From a checkpoint of a small transformer trained on Wikipedia.
Size: 11 layers, width 160, 10 heads of 32 (5 for keys and values), 4.64M parameters.
Each number is 128 + 32 x the weight over its row's rms, rounded and kept within 0 to 255. Layers, rows and columns count from 0. The size above them is the row's rms in percent of the matrix's.

# layer 7 attention value, 160x160, rms 0.146, rows 33-38, columns 0-79
size [105 107  93  95  91  70]
[[179 185 135 113 130 137 159 144 111 130 213 163 143 109  75 164 106  58 146 149 164 188 141  98 112 111 120  92 154 117 121 138 139 118 123 110 122 153 140 139 180 179 220 162  96  93  99 113 178  99 161 124 111 126 148 128 135 103 108 146 167  84 174 134 124  74 149 108 124 121 132 127 143 100 167  99 131 101 168 101]
 [130 151 113 130 148 186 157 115 121  34 161 169 109 165 131 185 137 140  71 129 130 153 130 176 136 197 156 107 146 134 138 107 116  90  83 113 102 134 141 125 107 130 112 121 129 158 182 159 104 173 129  59  80  98  95 163  77 133 109 116 141  92 137 185 112 121 153 164 155 166 163 108 130 139 128  95 137  82  83  97]
 [ 98 117  87 117 182 156  93 131 160  64 152 126 132  99 162 177 133  69 155  70  86 122 154  95  86 174 115 183 129 103  84 153 155 142 150 101 129 150 151 129 139 159 101 115 107  64 116 104  61 122 118 185 143 141  97 144 141 150 145 189 157 126 147 118 171 127 114  91 127 149 145  98 137 113 134 155 127  79 181 142]
 [127  78 155 140 160 121 123 134 123 119 146 136 164 135 144  60 137 131 160  91  78 171 129 133  89 141 202  80 139 112 131 106 116 114  59 152 123 113 134 118 147 156 133 134 138  88 114  38 166 161  78 137 125 116 189 127 178 155 151 125  78 117 157  87 174 114 140  91 143 138 139 146 116 111 109 133 111 128 184  79]
 [136  79 170 130 155 137 134 179  83 132 105 136 145 124 193  96 167  79 167  91 105 129  81 163 120 142 104 147  74  69 101 187 174 143  90 130 156 123  99 177 154 144 162 129  99 166 106 138 115 123  75 161 149 183 159 152  88 120 104 202  58 121 122 165  51 111 179 103 130 165 135  82  96 163 151  90 146  98 161 132]
 [175 151 136 143 120  84 103 133 125 215 126 139 119 151 142  98 129 161 174 158  74  77 117 106 153 117 110 116  92 190 142 128  70 101 136 113 106  96 119 131 106 133 137 142 162 147 144 155 178 105 127 168 155 117  85 110 179 116 136  64 153 196 141 118 142 125 113 200 122  78 126 202 147 113  97 119 147 203 124  62]]
# layer 7 attention output (transposed), 320x160, rms 0.135, rows 65-70,97-101, columns 0-79
size [101 113  85 103  99  97 110  98  94  95  89]
[[135 179  76 197 117 122  89 143 150 140 156 164  92 112 125 144 133 169 165 126 138 139 180 119 178 128 114 206 134 107 131 117  72 114 149 132 167 124  83 113 143 140  62 113 167 140 178 145  80 151 132 127 116 165 161  82 140 138 130 143 137 101  69 133 139  93 142 146 134 129 221 129 133 164 114 153 147 139 124 109]
 [136 137 114 197 119 134 113 156  83 144 143  40 136 155 119 121 130 133 138 112  92  95 171 150  87  96  97 138 157 169 136  86 101 140  73 163 130  89 177 110 130 110 175 114 135 130 177 137 109  91 122 126 118 144 110 115 125 106 106 105  68  92 127  99 127  61 156  59 101 154 189 176  65 219 154 162 112 165 120 128]
 [124 176 181  99 134 120 152 130 132 174 169 169  94 119 108 124  81  87  96 141 130 121  85  68 137 108  61  65  72 128 172 101 168 108 148 166 189 111  95 137 125 137 140 106 102 170 150 100 173  70 131 152 150  71 170 101 168 121 160  85 138 144  93 107 106 135 104 129 168 127 108 163 143 152 157 105 103 159 139 104]
 [124  75 159 125  85 128 136  90 161 165 114 160 133 158 193 177 166  71 125 156 136 167  82 121 109 106  86 143 154 101 122 131 157 115 120 107 136  85 133 104  92 105 167 117 133 153 102 122 161 167 137 125 121 117 120 165 110  67 128 140 145 122 116 177  81 128 169 123 127 139 165 170 157 126 152 114 134 126 140 104]
 [ 80 110 130 154 177 116 127 142 194 153 116 141 124 145  94 122  81 120 138 152 144 148 109 125 122  80 142  90  86 155 211  35 152 104 137 185 163 144 151 114 156 104 148 138  80  95 171 104 124 144 134 170 135 139 109 141 185 153 141  85 135 149 131  75 108  99 118  88 159 145 114 134 129 190 144 167 123 213  91 115]
 [125  92 123 126  73 163 148  91  89 126 142  65 151  98 112 135 194 188 136 114 131 130 126 124 157 177  64 130 178 104  66 204 149 134 127  98  91 145 125 125 158 155 145 171 194 148 137 141 103 214 149  90 114 157 180  70 139 131 110 145 138 142 195 143 103 114 108 117 142 152 131 133 154 115 117  98 102  64 140 153]
 [119 141 109 174 126 105 127 117 186 190 155 135  82 116  80 135 118 168 149 153 105 157 171  33 189 142 119 158 126  97  88  79 106  72 146  96 147 158  91  94 120 121  30 155 146 131 137 158 121  97 108 117 132 159 186  96 140  88 146 155 139  99 125 130 114 136 165 119 120  91 157 177 136 124 158 118 136 145 152  89]
 [120  98 136 122 120 124 203 151  51 156 126  80 104 127  92  80 145 121 103 135  58 123 128 155  89  74  58 129 132 163  90 131 126 132  81  99 135  65  98 140 121 165 122 110 133  73 123 106  93 122 100 171 157 165  95 125 141 122 128  74 118 141 191 137 115  79 153 105 157 120  93 147 162 143 142  77 110 120 101 121]
 [172 156 172 185 124 152 103 124 202 144 131 192 144 160 125 123 158 128 114 132 172 108 120 125 177 126  92  72 154  59 115 113  81 112 120 144 166 135 183 204 125 110 172 108 130 166 151 135 170 109 216 133 164 121 103 198 120 130 136 146 104 149 157  83 144 153 120  91 174 153 145 112  84 109  85 135 126 131 170 162]
 [ 99  94 115 153 145 146 176 130  97  91 154 129 124 145 153 155 208  68 122 164  91 173 122 156 118 149  92 212 146 125 104 152 146 137 120  89  62 137 185  98 155 128 132 123 175  93  92 161 137 135 153 162  98 110  88 167 175  91 119 174 124 143 137 162 126 134 118  88 164 204 144 145 101 138 128 195 142 157 191 114]
 [ 87 165  91  96 137 207 139 153 123 104  51 153 164 100 151 113 127 110 115 144 130  84  97 149 150 100 156  98 192 138 149 110 146 138 110 134 170 180  99 104 145 117  77  92 158 101 100 114 137 105 136 184 102  72 152 168 146 121 151  89 122 161  79  93 137  93 114 125 159 105 109  96 110 135  87 162 180 145 125  96]]